Weights of a small transformer language model.
Size: 11 layers, width 160, 2 heads of 64, MLP 512 tanh GELU, vocabulary 1534, 3.03M parameters.
Architecture: RMSNorm before each block, learned positions, biases, tied embeddings.
Training: a variant of Adam for these matrices, 5939 steps.
Each number is 128 + 32 x the weight over the matrix's rms, rounded and kept within 0 to 255. Layers, rows and columns count from 0. Numbers have three digits each.

# down: layer 3 MLP down (transposed), 512x160, rms 0.0499, rows 134-215, columns 80-159
# up: layer 3 MLP up, 512x160, rms 0.0786, rows 135-215, columns 80-159
down134:113135068102137146110098114155048152124176121166109105127097114125124131148102099191169095073148113151133079123137166155074142117089152161127083126110098117220220109133123124150110114150120093136180122095133184166101121116138104103122131124
up135:106168137143129167131178136162152148094150104102109127145081026172189130142085065091159100077123125150148106105124123145169125079139117128170115112071104148148092176138169126147138160125135156144103152090100057123114118122211117160178141196
down135:150117173105120156106115122116171163115128124141184176112092125177102144112129081136117077125101110148171154123175146144073113138130088109133162121123080067036085095173113081133115092145114139134135165114069151157115149110126140163084160114
up136:112158136198126154144146092122170130049137144108131072115075079120146140140072058086137106056131207182150107177134073090152088111106097167086091174089074115079059124032163127180142122161150171137137135112097119073177139035166150161173123178
down136:156126153145076126109126074104116119135127097132238159126154083102102184083112123104160117128117187118000168144134133071121091077079119131128115110170139134168111140073158117106112129119163151222129112081143107139182125151115137187111106117
up137:152123123169124089086127143189147144160109120153136147112109094185120163134175142102085126080135103185106102092146084125132097130145100119111131140108117099051137198117116103160142099167147158129132131097110068115087108128128110146120127089
down137:148125157092147132133142138099117134118135115119117128158164106122153169127150110126138130115114156127156134115136167143122107112141177139100138147146143146204151089090103123161103128135123117143159139115135119116111147109084116109130120142
up138:141131141154120113087072111123158141106134101126118109101088101151162113153127145119129101112170142142143092130159109139127117127139183147146156100103134117100105160120123103157097137113110161123131108144127125135193118072166136127155094169
down138:155139133138117148099110093127152169100159123119109089101096091140184096144096165102100120115159180167127100132178116146140141134162162143131150101112134112084091162094093106180107138123100164128143109146115098120188127092163140143113121152
up139:108144182148093125088089114174165123102153098049074068104119089193175107194110141107094118139171159152173107124110143091124109091151117204156173131070058096079137124071099079185107119141116142152091080093132086133158125050184104113182132178
down139:135167202140228113151108080133150085130248221097068114082137242103134153231170077110141168169130153124107128077151131101142083118135083168098109106180095175137111177100185110145225173198133165127169145123168119239144075179153025126073056166
up140:129181143195118143118151096225161200104166097168102113054106165101124133207097129087129122146148158159137071150128103089132124100148137147211151117159132123122071192099094139157133159173128184135109131092107091156168075127136116141142083130
down140:178162104146128149141126137069098178131094205077130223093181162101138096073111210133100054161152109105077132140186139208152132084123079094112159100117173134138167131172130196153113159112119087103069144127084107084157101121048125118162076123
up141:112130151134120122149140105136131145128136133121116111114122111142123112126128139127121130116129115140122132169164128126132125127089130140131135106131118118115113141120116124144119139136187142242123118127116133113146128100141132129165136129
down141:161138090153139121120100155145148118132123129128119131146119119127168135142133132140119126117142151101124109087091115120120109160187158118150121126118116145135150115143145111084148122113074102026144130123153128168091123143113126137073092127
up142:133150151160105139151120113167129106096124126142081096115099121137188112181112138137129068174150124146149162135131123126126121113137132157158124124143093090119105145104102100167109117144133220139077108126106063101136152105167099152177117128
down142:163169244082096112110046121148128122156127103160069086117088117074226083156151142118125155154093200107191052100142094068166120147154162107096170077099085190207138180103088109153146120116085149092103115189104108164124094094169103099130139119
up143:100141122149117100134119110134152160117147168092083129104041080144122054172114132167110061084180111185200154134168180131120120140116128151128143187077063110091103128106069092158115124127147166144075133150113099099190154089187128111138152122
down143:097135140095104175057039113157137110143146061154156089097042144207116131191124068110111125036106177164234148122189189160119106142100144120125168169122177153090155145099157154108094124086087115081155098134167095118133167166075102221117072081
up144:088134145166056131108124157137138186070174114074078094125118105196136116205122148130109052119145132104163064174122176092173099118153136157138149109098068131089099122059170096118103123129131134140094104088125095112202140049235129116122154125
down144:125087167131200157076000121025148065147081159160108188142220113060201102206134125113156227148139104138160236082121092000067227127093087200153175054116098187120038169109114113068004113139108137105104197097094137087154054192105063174061086078
up145:122164152215009139137153107176120150065156083127084117117102133148136152140081136117193126107182169151132109160170076058173146137126087101139078070133058086083081102075103076103121142150143176126157049121089121096150140101156083137139113131
down145:149120099143148081152139125087140165149166125155105149066163130123167156103132053125147128144151076128076204156114172142147151138100061131193026133137051081145157131147064167095046144174152118127111101029115155107068103093135140148154105065
up146:134152137156103112131135115138155171133154099143095129075119111150125117149130101122160071107107130118147138114123136102146115106119111120087106102109073113080095144095084101162072156159137179160144135093123132140153116107141119133142103115
down146:090141116165106119135186177105121155119125126101064067109106108137127146177144137112132151131112141142109137114116087134085101150076095125128076122119104083127105129115112114146130147174130147147156137134173149098187157133151156103111138109
up147:143163153155110128135119138156134159071162119114099027089072070174130104196105064039131114100154165099153118138165084092141080179143131163129114122125060138104097137131087106143133190093125148136065091078090094153152104086150143150161121218
down147:182108140164104215155181093134168078118195103059117040099099168185115144157101140161141132046071142107142147097216107075119140162198120138108100123145163107124079134101180087089117119177119159130093052138104138099138090126212058091125079122
up148:185155127187065169133122136144119205078133123119092110126086060165117092196084104125120064120180132141199132152163153145166077139111125141160172141073067117086122127117050047135111195111144148132076132119107123121126151098133131156119084173
down148:150045118180132187134131090190073105086072052083128144134111142110122217141143127132126003148135157099143086209161153131187100204156047211157144183098136071109140149149185156153086120202136095120129122112107085126107136131070124073140042176
up149:105081204149131098097060054122161151135143130089139110147107079177148103152107068120063123157113117167143190149148101124128166132125115109150144145108114150046074109094108125128123094132116150130159158087112033158136103123118148160125171112
down149:108138176120106141091126140107123158148127118084155127165103129121141075140137125145106137118144136120139113164117094130120126126110148138140129129084103160075074109152100103199149075165133151129182126111093088098126061110114158131105183109
up150:089125105158151086140109091117185147176113097146093097112147098127128187111154054155139140105159121146124139115225169119175127128152113197163150164107143102110075164119100076128168111102130161136149135104176116119114111125126097128179139090
down150:107118157137145057098130116119131150149146115146147124122159113116101137126155102112111162136139134095131167115126142114132124149131187127131111098115122133088148156099106109094116149082114129126104114159128162135135119119188154135141144166
up151:165149121141109150175068045154155152119158059085116042134129128092118108218109188033104158108139177228140118122138146110113111177137163176074127085134122030106115140081139085123071160136103158134176072032177131138129117116117155109179134157
down151:166110165122045174135123135189048142185114085113185053201082123146100168154003238095179050147176171137145188168109220109112166107137144128133155141112182107108105145053154132129119207066147140121182104052169173136101164120112008069123147187
up152:115140128179084139137132145133112199115151114085079103095102098174170084168124115051103088139168096134195148125172120163124065143150112185140136087092072123097149190106146073150139175141127127143096056115153118116203109071142125105146107143
down152:184099170064170104144111130082139138178200162128120147153150183087068170136056130122089148117155122082148133132139123170043114171152148129107057125169127210192213195137192080092126127084092107063176109112250137189111092154126068125089037107
up153:109128131174118115127114125127130175097154126136064085102094118191127115197125120097104065096211129116181093147178138091144087143102140143113122109071088097110135177107134061104090140111110125123087099120194162134205154088178106126159126180
down153:133113137083202170154075110161177168131168167063144132133164127012015160118148074165122119099150160053170140146178128104133135153153088194100122115196073100198139185122172104063149083180167056121151089068194074116055100180185057037059076102
up154:143148176173087107099097133155128123145124112112091055108039079169149084167100161114131080119175101138151110136139147101158127117121136116160164105101118094071105112101072069189118133105144148138064155080130076142168122099144107123190142127
down154:172025131155076237140137064143140088125084094094135150130146136115188164217166088139152200059072225201128132186155008156219138125102072132159083104234094000121102052176164106130145170106124143083131088049077174145089112136154090139131114120
up155:132108165174053114125138096164127159108131118123092122084042104132133104171135110141136045136142113155180100178159146124138072125110106138138137147087111090058136116132101044136087165112131165142116109129145102152155154075147147127153102161
down155:135127124196102153108131058166096135085069020128117079138065157087180125141107123193098044154113139098165132136094112114169042202202075173146132172092112124113121151128128144115131093161106110091116138125135118125106179107081097110146089164
up156:117125146189124107134153097125152195114204092079107122112098089141126134137141116091154086073113127156127142153174089130157108146131133125123109179154139087096074156070132113215128166147150140143094137127146106133132114087138092152168106188
down156:111162115152141127146115119130140147119128149137104137125102129116127162132126123133118135139123152131101130121180120129156116150111116151147096110123098141128148142140121132127111141113129143155120139137168127114137148104134115149113150135
up157:119145120177071093129147139119101150104125146113090061057046116153139097184121159099134082104170141137155116151151100132136108126148105141109172132099089068101104140095118089178105132110141132137079103114110104137149156073118117115170148166
down157:166082137145139171181123075130164171192121111095171112144108098097141190140143129127170090121095144126156167143158122146099078151143122090111143167129123115149146124135127145128150154145086140116126102127072137142097143115090110110128143160
up158:139127112197132137136138123150154179096115112143107142091104149125121123157139087146137085083162155147133179125144153144157091036116125114099138146131127096067132194113138103131092149140121172161129118082093101144138103076124110162147123145
down158:128138118135113143127093136135156129132154123170103130145114173114129106123122150125129136140144149131093144102164133170098118088120129117134074114139114120135109117128099145098146113141140169136136116136126096130152166126093131172146149152
up159:110162123115138140100116118139150094129199123146091050124123117120183086166098107090123092140162111126150089136132074135110185078127169192145143091162146114114128168108078096179147140102123190161073056109101088139149108094162099114207115187
down159:167182144121125150147033155117124062184115077129036071119139156095226030147116085113158173131164169128164113134148048082129222088173162129137159118074064124146136151194112147123153161126094182114092097207130176189087097159186129110081135121
up160:139150116168169161127139087131115152116121067119107084089138103142132158116158068086166109098107110143150144144137152040171137140111108147152177165105101132130137103095115128135121169132135157173135139109110098148129121102109111149192134160
down160:099125135153155107132123123135127127090106113114086169151115115127095144112152130135099139089125166113105102117133203139133105119149163123104165147154109165122091138135110124144135132111089165155119118156128164151136121087142133129099145139
up161:123124127143147065169140153154156117139158095080125084114128131152170164142135069116137048078113064121166084121179109125143133103137106075108152111143081165129145147116143083107073140114112136122081101056096137173093062150161088102159175130
down161:198127113096181124092079133137122173127143126135133120150145150140131086122132121063137182151206161140125122136121100123113145121128120132161206140161132112101156141092089142105153132131117075137156099128109140140141126095138166142121146178
up162:141115188171129132105125098133228125162103173169118133083125170116176120170069116079119108103164078187136136191217066130064129115168152101115165085148127112185091189104132118158115107190135129119143088114095063141165090074173085180171086107
down162:101121118165182179149121131139161049121067118126131125145106171144120115184142113102095159091144092153148158167195077168049127107155132093095134079152128111204099160131146143083146122147133109128158080148134096141127094164120096155129108053
up163:129140127189116139143168106152136140131123092106113122093000088123174141156105061138145103101154154095151119140144159161169103088140156176160166185077080142121099142064107171097118124131124163161137174097111081146196142054140072117171097155
down163:119115146119117091146064084110164144157177114125247131084090122082106110105122110140179165101091177118064144151203134162144111123084129119103175121086107112127105073105106148124086161116116120154112105114108113129138159150110141160126132159
up164:137113151183107084141090131139117217111140074137100103087076083170166130204131138102092060141155093113167099170160152130155080159133107138101110146101068072088119194086164112137094124139112169140122089080123072145172100069171101115125119123
down164:167120222133154096108029086060175123137225138166052173142070124078152140180095125160104150081130140138155127098135070128089124118135108142123097072171068102133111204127097077083100151107108165084187146136143126189101121148145057081128131130
up165:151154172168109161166126092066098113120191111129091076063042065160159073134081097130174095095160105112126171181104126146199132137106112153184108128129130072145059157132123158198159160130162189154145149125088163123157135086124122106164119133
down165:135096142146138098126113134065169140168160181149148171126159144150099146112159154116148138145135112152136192098099111106124116163137166164175156130138135120144136124134151170090087145123128131119140135120120110121174159146079143096112127092
up166:108107174143129095134106108178107204087119113090050090080083123230162118161085105079122073136155114162170158157123160072173078117156135107144108126086078113131113129114121108129154100120121111139090120152187103130200122115175126123139157164
down166:186123148122164145112092065129079160100218137134088085127193122085131131145194146105231086133154165110153134116182168092052191079093065160171110139148053092110057080093133047113101131125153133160128100079120102164133056110190146065116106120
up167:123109128147123115108126100113181142113197152109037126116087104153121111148128133127121119113200128132139122140168132090152151092152100159107153113134107111082097159124140107166119111120124135120086107101133130144142121058152152142120112144
down167:106121141114155159115141119119153131148147153125146107098171107169116083103126111147140147096103092146116104128076125109090237124069148090102122127112170123120170043127119134110093087127090116165101146185159114097099122124164143082093188117
up168:129163147153102149130152091101188108102173099029110088101121086142178140164096118086127108137125122146106106164105101066165105096125151172192186182079172084089042130116118142160169109168127161132125132061124120170149084121164103161147101159
down168:176160163123118161068096102094145107142091134085070141077104109129098160126067142094078151171148121136139125115174128171126060116163156150149181102115121093100141153178106105132129157134095197149120179125139142182167144097172087162115154120
up169:132121168175084151127126091141068155108121113103074082125027067126167113148137111080111028169159102140241149132140131116137091087114113170154131149131096106113130126100081081172113155120126174130089099146116112127147150074147135103164126126
down169:155141141087161130153120091203168066169054042162146127147096084141181154087126179116108089108100135086180023100163063067161127105121123158055124128050103183255124153155147165112174169082083107104162086181137187103044065134053075060208068153
up170:103123167171099154179164142164120120081199113066085098086134128114143138215132145161133120129187134139163094138118170103185162051106081142142134065085120127108159157154137118124132162126141163155114107082121164177137061147111075112166048126
down170:110111160088097138169129160111109166090120153104117112103163122137132098120114112106158090132153156120154081135095133094150126144143090122162172098092131108136149112145136104098148156095117091086138172135106136123163142136108114089134081090
up171:137104129152134062128123104133101134137152128146083052099123153156126128137142112121121114169144099145158141168181145049122159102153144142115167120122126098119129110152112075147119094085120165162117142141146120141145142088151143145145103146
down171:148126109126130158152123101145178119143148109144066133095118120126126124137116142109072172166177112082123150143142110055117172116133169146133155093110103081158149143157143070151158169143109121101097138139144135153110082129170147110083119133
up172:098114124139127092110118144121144106165151175120081092142118085110135122112140098134142142113143149142136169171118157130185179133139143101219148119108127113129094115136109144140206127124127116135132158130093121202106081155147120132105145154
down172:116128155134160100133105089124163114116117127115139130093147118113115144148124108116158095134171140099133121112161129130131089114107082100136141136148154116143134132095130130163120136157144089125117128137144146117129115129139159157138092150
up173:130162131180130156132070154189107190106152083083106149132092091171139169102139117106196149095165082169153113147100172133141140155121158104200089110099127160100056155094129068178181114140141128128114108089118063135166085140092103155145150161
down173:137137111108124141115158138124113136117104163100121136154126108126110145133113127117144131048158112177092110101108115124099119103081187142142136158137162131095128104184122155147177149138139168127117092076133120158116157124116128154115106152
up174:111121160161115097138061140143160112096111128131076101116101119175191146153106161114118096130154121111150118141145160095156143142133132131123104145095083139113077136113175076159097142112130162140131090123105119150148095085187123156152099127
down174:161108185129087110160129079103134118129080130127112122105104120114107096167085121158157148102118121173120136180132130091138143128122122148095173122112139065047202108130137169116098164129182122170147107174163133103155119139198097108172128117
up175:077133150130125124125105122134182129113117170089083144070157107145162106117054060079160102120112116096118147139114132103105095124123093133136130082160145182124153100081153101139130123186115127104157121105119106138104107118195129133137109073
down175:117061090121150102127121110083188125111075096134085146139167130163151105160142161102150116149155148074178100146141141121095118143129096170119133097125130177136128114103117093100118106124115104122106146122135119113149129111129138113134145090
up176:118093129130107095120138162131113148131118178112125166126114105169166153116092120120149087112193122109099107155164135078165095145155124079135065118152120159133158163118172168130074124124119144133124142152097174148194143128102092140098119126
down176:113142131115158137176098121153111146148179120128125154149112135130114172141142120136111118129120115124113104123135138134155137126129132145109101126116160160098149120141115088134094141118114148122113170116136115122195096143166134103152161113
up177:105135184159061118129118124115132199133158120124071086086122095161141107214141160120081057143192134120210116125167128085166101154117169102105118125055059061134100147092137097129064153088121103128096057154132148145188167084140130127135098156
down177:149084161107146253163071135204135177125190169124123157090138103099094152138135056154211060143203166140163124140146145107106176107097050149147080111134067117151098179091160133104058091201205091127164120033139127135042098115159081058096145145
up178:141151119158111123123117128123156120110139127136125119118111125140127115126125145143139103139154144130137098133120132158141101134145136128130108126107136115135143150097125123140141179118115145097126127115095135137139126125135126126118117139
down178:106114116130146121159117147136101111111129133105134139137131145114135130135154132129121149138122123102113114094130137089133129103121119144130145124101113119144141112139130131111120117117180093160105121130153133105119162118135142147124149110
up179:103175167170085133109137115155120156092153131106060085093110114158189120144054141084106045156167117176176131148145099106177116072129148123170169109106114103090122138094109099133071160134130154147043076127115141117148120101152133133131132138
down179:125141151115079180094159121140111121068113130121139075103128137108155141099125129103143125127146141104168160121089091127105156133103155127128074140099137116134128118125127151138153155138131113114168121188142114126147123107149110156141134123
up180:121141148138103143197162092106100107155126093091148098133089131115115103167105064130121172153139178088145091170120135098144098134186167203186110151096099145074116144161132102130192124107129156131157111120176117184147126169173180129141108094
down180:158149080133094154158140149143140140109116081120111161143114122144135105178128115146171108134130089121165092140118178127096153117118143125114096189155120209107155135091104134116106104129119125113152106122146128061132124095113150124180126125
up181:172168171138108124133121103129158127162149082117093106143104127145125164154094067085072126129142133125126184160151125110135111128134114144189112077128125103108111153123096078149118151132105160139152109098164105186140137159142156136155111119
down181:112120135074098167113109159089125090112130089148121140145124107125119134128098124076161166120129150123177160172130156145079071116131128157127079126086130106184176168181143148180082114116130111147143124083139088110174079150167148071110145113
up182:148152067149092143094085143118093128132148091142140113150113126122180103136072136077125171136077139188180147121136133112130202082123144169089175096097111139188102101101104074146074078153117178127073142079118138134101076094159116103157111148
down182:101138197111171108126198103118132111079132156148096081077125159127124117159123116155136148170203087134118146114154134117132134098175159158134132060181150121114101126126130130140133146076112143114133155159168101160146073102213177136131149111
up183:100157157137147111182177112177088106115098124140139156141162089200127123130122167102169123092120072081105085079147110107129160115131136117132121157129119101073139093130156098198101185096119158123101109128147120151091073112139137184161102117
down183:119147139104152126130112109142121105139129100104116117102107137113126165102161160117161116148154109134132124106165126177085104137136128110117100107143145129151093090178115141135134115127109153128127120141119115116170077060087153150172166123
up184:143136088122097083062068091161121156144078120150102135111137102108173098143122130130150105106156129148116102105116144100164136142140121101149177157132137105109131114108145098079109164128138149129131152102170126161134106110111135125112093134
down184:121105137124131158144136145119121152125103127131134104129131139131123148122147142125137155122140119145132117136140138137109112120129110115129111117112145134097119131123135146109118098131128121125134118133151115151126097142153117107103154094
up185:118139117185131105112113131130181172095112144157072107075065108144146077157128099129149069121128106149183144167139133156135076083136112168139128131127101127076126165128109078168083153116136150137094098130119075126140167060145145141163124141
down185:132101160144068100130147117163153150131119085103142073071099117161154143138118103144124076086121084124121092152153135094167130120146119117129125185084143133130094140115119078092166108126120115094165175137125144099092118091152105120164102125
up186:149156093162094128164145141109149156134098062127117139155126133137148106157117163145063108116160139152127118147102093145159152140115185098082180136164077080158110139098137142127111111129121103140155161090156093149159124106100089179138166099
down186:126122065110113139152089199132143115102110128139083178126140115135097121125121145149124125168165138143163163138122127123137125152164131056112130131122127114119161149152108129103136081143136146151157138141128123109120101095114127120160175120
up187:132142156145184089155141101109142092100143128168085124145072091162117172118097090142142125098172109155173117120138165060131153074127089098153135149090092176151131179100175097103120172118142145148137143082140125159138082077101109137207099089
down187:127115154106116115088115140109169119147134115167128099127093080164143168113130151110157137130157161133128102131129143126133089140131120128113144141128121110106141140139144116114115113105130132124134160092149111088147153148076119097143142125
up188:093125157140118084126088159170170124100144133123077081099118101141151086134120160104128104164181143142188134160147148131158115121132128162161125112096068094121066152098125069160124142127127194114112071095090094147172097070214134121129114156
down188:189112176153114092132087105055129131133133163121127133154134101065106105146129150152101101126134101193137156185100126034106193146137124154059135122125129086065150106142155158151153139123157107162124168215119074092089089135131054140162170111
up189:135112133174117135135122088145159118115180127084082077131108111148145127214101128092148090153148103101147093170198105109144113136128154157122135106126080121108090144142128089165106164082108105131086099098116143123156123066172103116151130203
down189:186105154072175144146184124135215095122165131145089097132138125123138128165115077158102083122160125060097173091193113114133140145133130158123072127123199140112161142126170133122133096151104119100101074103182160134100085138148052108148084127
up190:133145102160126106152121111091130125133136110151078076113058102137159132158101104133144105121151144158160153156154107129114097103141139208128134144151117111114088143043081104212121144143129174156106111091138089144139156095147113151182136164
down190:189156174111124106086073145148134132171114056133060137144132113177184092156102161138084088161166176069142100153131111109131123127134189120121148113090138135162114154172088124181126155125089119075118171161112142155077072166157138136126126134
up191:139162168171120113113102107171146222115135115113099068094102118169139116144091128064122082140148141142189089132144154109177097100142136159146136129128116108057105135070099116172123115129125183131070129099130080132186125048145156152164148143
down191:120051114136093146101103126147133124123084119126126172157168165126154131135185121126140183117066154154142119154096093131164090154093101145158095098167101052110142084176161121131101146087130100124150105106110140152125116112131118140139158109
up192:130111159178057036138098148128157220065153165099070116093097091181152148156087144106098089082158150095142077180125142160144104147120187117135117098144082122106077148068127085152133089151115126140127075105131117112182108085216158120085139157
down192:238151229207190177111030016005131148226165197078090107129150028100189116150085202135168128018178140255189255003057105054068177103087024070123145100140060072134057060157130059135000115155114150138103227107120104046145065130130130062111202209
up193:161141125135125132161111086126149133134105098110115068072120081119127127157063098131122061137124128154156185126153132120132108050132128138138165160091106045126110108141119144161148180117148188143078136125177123127118148119125086172199127166
down193:103172143122110104097162105122210112144118095129186135100131105107158110144114073144175108102030093134154127127048088131173162116142171157142096147127097087115145109064153144127153148164123108127164114157101105100136146120074090151178104123
up194:157121113127126138104101104132144100134179115155085085132109105114151117201126100100129123185130128093163119133151129126125142071123146222146144169117125113134108129108080067211152148136139163147059106143095070115138148058146110127199108199
down194:146177175143124123117066138103155140171230088133013094131096142144200074177109086049089120193132140129132142089164104064165162081146163129132111080065055169119103140137102075157092122148110171103125178145136101173108108150145147112124152120
up195:125110139191116159113094118132142147119148098132063115113091042175155089174125078074109061154183153140132150146123196107171119138121150180143125107139085056111051106069110074138110114135113133143112147069195113160161097081205091088154151159
down195:132114179112255061077142102108211103181167222158064078134129148091223129195189141041123159109132169070130046158122054178072148111073119154098061067157135157147124136104129021075169158131117176109155070153232195153124000157108036041132076145
up196:078166148140134113156135103087206157166150101056111116108145166154097091157140138010032137129108081146169137117184117085072103133106086137159135086066125119071086116086118140101114091130108202132148102153125154135178105133166133167144076048
down196:182109120114140155147156114067144069110195108129066099127122092156130105154128182151110164128159172094135115118085206105071122137115134145084152145091127089098083139126156125183095132181136123124189120121148159127081211165123152063132099103
up197:146160169178114137126146091124180141107153053061112115130078092125176134174133097113119119095157170126118117143115101062159128083138151128179153176109117088116090148087106105145134167153130186141136102096112097127168097085171129165161090142
down197:159147096144095158125101097102139131146113114120082161109155124115103195128114136126102188142162146115044135120185147135134073128110121117177124088164102123132136117165126084069127145096155175184126095114141108167136160117165103136113130106
up198:123107174185072142167148095090168149089123144121101064121078137123165109159102129112153076144154149169182156131149096142179103098122127172122157127150126100058103097049116115188116154160119163158141157130097093125165160006163112127173134148
down198:132136217121109096097123057167135106146096068108101056109057122133205107068137126136091128175145125123129079127141133085166149107177139113119079181147108159045104140066105110131145142122107130070181154167129094140146107143153114127144070093
up199:091143144206155124114130119089134191024187091123100115064071062184173067232092112120087008066129116154198160188092118104098147122167125098101103177041018122112097186112143117106180138076138105140073124110146080107121085070110061131170071067
down199:113117157096122093141166114131070157170156184125090140105109102128164116126223115214144046134177115100070150141098133100219116132166181101143185129128159071174128119094105115134153137079121105125110131132095099135105166085135158108142115124
up200:140139148171060150129120090147144144090189124106112137102029073131168079162128108120131057138146158134179149135130144149151105158160124156152141138079093068044117127110113102177097185136131140139104118149120130129204179038163125115150068164
down200:122088147227151161071128063115154153094125086120114135113034142116153112145120073176107101166160142185173163147087134167169063174208083172146086156095146159146151129103090141131127060166118105099103089126097087171153164117095108133119088127
up201:176174167128109112120165134080131176159137084107138108117148136199170087146118146130087126044114105133151136181155120135147090129131130167119149116124141157090117082121153125093133101143108180137130154044111056143088090152128111166155134131
down201:103094156125131094109097141136131118110149181135138143112129146110109115151179128091136107153112170156172108126127112138179157112116094120130150114117092135136153168129113138134114159107123090130141138162152095107123138082158120128109116130
up202:147120172141135118132103096150134163141166148156083078098105149164159116182093180158125059162136124155163150136161144144126129105142134166122120154138109133108133122108110091157133112140122234151111093180133109151134144055165104121170123154
down202:114169181087085094086130078149200094116105072134114071065118137112184101143100129122138091147108115105155093141149099092131165021106136115153116164065115091095089140087089090135134157194113167096110130188155098137113172094134113100133160135
up203:104120136130043114159144123144104113167128117114119111104110116140168070119140106117143129136131141076159135158078164147195128136175158084199183123167058099133102157120126095170168178125131118121084160093092073155093088164190096076098194202
down203:084101082100180131073160189126142141120105079095076146150183108126122138121123124111098122132138165142086104124181101077045090103137143168059105145139169142121156071138103211098128116132129116142154112195150114090130159106106091155142082137
up204:099144160162103152172127061119109162099175155160070080020055062150156123135070130110111118088151131146151224163134135094133151089119120147132113170090081106087094105093183160173185162132137145131120124109167063129089130091139117141146108106
down204:084104130104192152076125135155140159113111123088093117133167139070143165125096084139134100140099111147051147140177071069165190122137149175062113178099133113182132112138096158251082160061138122135121119153113124135184193080139137103160092135
up205:145138156151131113102129097180188172159180139121128132058109141172128078125114113119069095105128126114121127113124123151102090112134144071142115098163097031046161154160172088119144120061141220125159146080121105151141130133117121143162116111
down205:111136100132112068114157141092154127222156119126111131096102123151124123081131109129145109096141053142074131123108128140094100166128146104145096123174059127127101111095155160118106077130141139106181150126071175130145114147085137110131122131
up206:139128147120153063105142103063133109124140120182078061107072100153144114144071143103102050168120143133153131151144097075137106043144120143109135150129109092079072168065116100213101116163138203134080125139168066124125157076164110158192116186
down206:151155175124126145107060093163131058146168099098133095148142186101107187082151162137110175149098140080126155087118103119069168145126163167163119166113149168045111060141108143212133152176099153083119109131129102163111135105149221084062137102
up207:091123112126182121157126115121167137059132142093132123117145140114148087179060140115102113124105148118135141100170186154149160122127134138158164136089115152151136134085119159135095137178107162130122145073143147160134109111146096148219127146
down207:132112122134136153103131126132099137134089126118098188157183117147138133123138140142116136128064109117156110134118108137129115128127143133141143099117151110124140130170134138120111116158129114127136102130125154126151101123122121109104142143
up208:145179137151089105116068136089100171125158092155092121102025082169139045168131170150157057122164144154173154143121173139126151120126178124123130140149105034101111154164105090188155151064135207167092144156118091088144140104158104110165145190
down208:208168165139080114054066047171187107100113093135105082158072055144224072153096097097066150147177196127124118121208162112140168188149102142159099133078096073071119133129117067134114100124112115044055097070166174131098150175137100112113143178
up209:049166143145163111146075087094063076116156071187115146176081141177142076116075170083127129161096101166160102128142038154038158068122137166078050182150097140168072100115121111123129141095119119122113101132139117131156105077133122098182063090
down209:104153134136151125103183074152094071116176126172138138143106109175143114042125165095183110132109104194161100134101081167152140148163145136122167108175102090150088114159138131162106148092111115134106138112100112124106136107091129110085132092
up210:156136078194123113122099096167158138084130141123117101048037133161126111171127139138124087079151127132178107140121161147133068152163127132121130124084033106085091188091099085147130137129148141146095088116152104128172173122141144099153109188
down210:136099104134070139141050078138211176144179120134165169129108072139089141166098131208115097078109114124159119127183129130116107212160165141157127171114129132071068138084128062049155105139114123100157126107111163148110220157153064123109139119
up211:124178116180117154079158149221118227083144129075131137107122111187119135139110172131073082067124128097147108108154173138143087123158106107125122094105142101100127150040130111096165144132123138148093130146153064113162162090137061118122140121
down211:113093113101127183111131167200118115129110122104138110160090151180129176126160175156089117150059153163099099077105135096145126106113099164116142097132148088112147142090120115105160113140138121113092107140141155104110140133159096131163119149
up212:135127109165125185130143071217150134132157177180078094099050130145128094121128088128132128113135146152141140184046119106185138122142112157136136136084026168103114190092114138176151138161152142160132122114081176163118121094114128109109119117
down212:111086175083162119107149130135160125124147133105150097100075119143088089160057130120100057091097088120043131127101115113122126117086133104079089143157072138134068136106151088131106191151130142116129127119053092152204082114149149097137117111
up213:143115119127161166094114127092174131145169108169137141142134123107129066210129143155174113098111167182156138131114111134152154108127155230137088139058133114126055184094102124198113108098100150140123104137147072104116153116133138097208092141
down213:091102125107154139078175165079140152153187132124100144143121125113147138087105123156132097092136077150129128098149122138108110126175106131089127109137131149126127137180132097071129117187138175119118138207142172083104111102117147105101105090
up214:107175123174065161147136080189177083069157132128116068059101131094126127191127137128159169102151170158134118187125088112133142128141121155141138158163124086061050164085134123227174160151130141137103133091138004106171129104145135158174125167
down214:111150168148150150136138092108175199156129147143184202076134124159130121115095087100154107210124082138025223079105153113103136154195155096096098122123181134140201136118091192109130094169092128136126112111093097113125084119116121135134112167
up215:130183132156144118095111130169116174088108084100081098114125130140126130184062115089091080071153133142167124106166143133122124110151099139188127124061060113155139150100118070121143197112117147127092102136141132126146120112172101144166112120
down215:155145121162113156120167153115161154102186107160103081105124072192150155094080188146191079155097161119119184172124138133147122119153125156131158111085157110133136160094132125175139165110150138124119113154114018125164145102170135108186180129